From a checkpoint of a small transformer trained on Wikipedia: no biases in attention or MLP.
Each number is 128 + 24 x the weight over its row's rms, rounded and kept within 0 to 255. Layers, rows and columns count from 0. Numbers have three digits each. The size before them is the row's rms in percent of the matrix's.

# layer 6 attention key, 32x96, rms 0.15, rows 0-28, columns 0-95
075:157148130144126146116125168130124113131080129125132088153142156085116120138094084136108122103149126074117091118154117163121170140122118128095118126120119145192137151119079125118159133090114123140122121142106121177090131117116175157094115187150140135139123150077133150147149140144119128113
092:138169143116113094089177156117127122149091127141144157135143164151103157153123164111098109133163127123103078084092105136123182139148080144129142173143124111124078133116096132130115092127149163157104114112103125188141145147090144131102130125125124132131132135152134156114168137116130111126
091:168139179142177116153145158134142139149111139130172150120163123138126117177124118139096105102141116128107130089137124054138128118148115151141188148121150133165096135110104121140120143100134146111136134155146107156136135111102150097101109087099119129097138151152134141102147089107084133089
073:153150141126081107102131160152107125115129126121101113122135132111149114145157068155144139173147164177153134120134113154111125161132086162142110094118128120157143137181131117102116165141113094124113123082096134115121153130182095140118127117185104127150097139150102143140153142120143113171
086:132175097140102120134130079180123186113125117127130154148140138115144131133098166150091145142171147136117165143141147121107137146151106144151144079127123151129144163181115125126137106153120101136103118103118105146157110142125152135144140152156124118122144159144111097173114157152203146112
103:155170134135145131145152174127160098160062150156159149131177130105116152171116130154098097107135113131106146148127131155162172156127129138089143124140094152145105140145109138130133134074112141111120123128112101151148098093095150137078145135090126128102110132123135141142172124170112115125
085:112126146117087086119095153144157082093171124125115107112128137146143115122140123122155143130109162141157123125120134138139084150150171126133103085083142115131154124092176160130145101100089097138144176100149174088134076166158144130160142139125128118136121116152138152130137151161111125139
089:112125101095107140115093125145125101108073183162141095118122106120121120145132117060084135160143162127110146126110114151191082104107109123134091101132122097147130097098111103142113163183107115122141135104134129138136111119116112142158138110151123099121142114137156103110147099100109101115
084:128123117132085109119148095146117061146115138155130122125121104090147164129163160142146129143121128119122112101114152150121127168185120119113122104140132143196191138133143121151129142114078130144176124108111120121057130140120162129118121129113085115157146134139114146144105162107118153141
095:147162151109128137136131143110172159143135102126173101113150170107128139150085105105102127093116090094133120110169101147148120108151108128071146142190117089121160150124125113138153143120135155118110094125146163157118123127115120111111145102147147138113157109119103091145176163085118138145
104:152183121150166155145128124120132199112107153131141152132147138120128121125110119082151096123104131107129104158132098080109127143154096110181129133114162187128131082143159154150124122126169138120117134117105136165124158075103137116116116135072134130141127150110165139130118121117116111095
087:134115139109123144116157138140120136135100153133154120097127165091104156191103129124090115082119108096151147110152138114068133149099153118129152140095116142134114127115118116117160144141164117132130120135112145166098093129098152131141128136097089095111126164123129122121095118145041159094
106:097148146145117147123123114164116120133132105120068144106120138146127117139157100103160129169082155158149142132128174147162119170146142116156117114147088171094117083116154127092092135120155142170120157156155118117129144149158136166125161139100137123135164137146142126146105118083095093145
096:135123122147101124088125145110132144093174078117112157118106158105140146129146095174134091141150140146154103144075102099132107178133173113152135144127118116126089133163126158108100166105130127147142129145091090100117119094155116117156139125120112130114060130119112173130119130162130141145
097:109083150129132125146116172134137159124144117166117127099110128120112167047117161141122121138111148144163119153112114177126089135129101142148104179106128118139121115112128160141103099108099118127137136113145140135130120088124106164134113140152142178152114117104213110137092145131125132132
105:153167123154103126119080116127109145085113142118124093136112145131111116107143146132137115122144147144132134093081146079182068132108135123168108120084135135100079131129119124114135134145138113131117153108188121126167142184153140142144139126142093118159157097117119097102084121110133150148
097:153138152158149104093120112107142115139161170131158087139129113099127133142150112125128110124120127120127120109111105161104158104142117140131161112102086150143114115120115079089108128150156157109127059100102133147129168113141099138140175152136150163174096155086122142122150175089111135128
103:128129098121138153133129139167133081152160132141115104116074111129146137139095096117154131126084154108134145138165132143151104125099128118149139114113172135152123104155111142142142201151114105095178108154098104128113115133145104104147122150091139136156115084173105125146114189123143156133
096:122168121084111121138100114132127113108134164085146133148168141105086169089133123154110124139157139114095122115138148095094095156149094094139156088143177153111150188132140099147127124128117140147149145124098155135103151101120127138134141091161130141109072102087104095129137130125131132109
166:116111118142133138109115115123099135101210123138079144127105113139135092133157119102163140134069172148151095144084119129127103148108189132150096112105122086129122085144135125116128147140140103135106120135133128077126115163145118125130122156123108112150151121155150148122087128118180106147
093:103138096139136124112162146139126121136161150128094176097168141120117115167147127169088142128170127137157091148124154101123107125146134134135097096102155119136144135138175082172129134198109147123134111110111095167115089130125108106135140129125145144082127179093132097098141135133121114137
109:124159139121128111139157153104100098153068119105131123141116178154152159116108152120126065134129119154129147132210112133112107099120130096106148116127134115152115168087129067164101102132117088150092128120177120143135125135131132138127119104144107118112120106128144122112153167099127138138
104:136111137114132128154147133131132114149142080117082153100191144152114142109132133093186153145148186109110140173082140127121117122171168160112098142157129101109135108166150123116162113115131104105117141110126101124161089131145134104098105131076105109110148126113122142145148155144144110134
103:168138137144132143150131142139094110100096119126150135173086182149137081107108143159132118129096112096161128100132132125119123105159130152108120149141100125131097057151139145089143131154119148171090143166127107089081114104134141143123094123089137132099142154105130151128092154154138130121
110:155090094125126113121125079083104142085114124123114153117097118174122112089113150124121134123134099122123165213123100125126107119136119112158133122158132103132164119089135132131129157133097074153150115113137118114146154153156143125169122099115159103141159128118141109122138182121116086149
099:116177112105143146104132122145176086154114189115157107104135153117123104087147156118121147115116143127132160173124124106099111124102130142082178129102123127102144126110123147119101148093114124119088114140089166131145126126108153169122110147148123141096114170097155091136119160078120112127
102:140138123132129135144157160155112152136161105111175141136152118133089162146062154134119117167128135152129089129152122125143163145152168126120165123124137136145094106109128131124143152102134148150139093131121127191117101140092134145106113087142142083113128144109100127141136159051124128086
102:123107091124152135145123104132123165083093154154137127071155083133132091178081150149151125166130119130134133093122155125100103113124156172081139138095127137128133117136107112125118096142114090134138127106142147100107117142130128120107159077124161132169083136128123083161127123143119170120
097:109107097125109130106143123154145148173103115151164102101115139112127144128116175051097143140129133107109140095153093097116133136170168118126137119127105145094102095149151162127109163130124124119133105077150147113148121109144146142128177125108129124147096094119088144169110150125167145158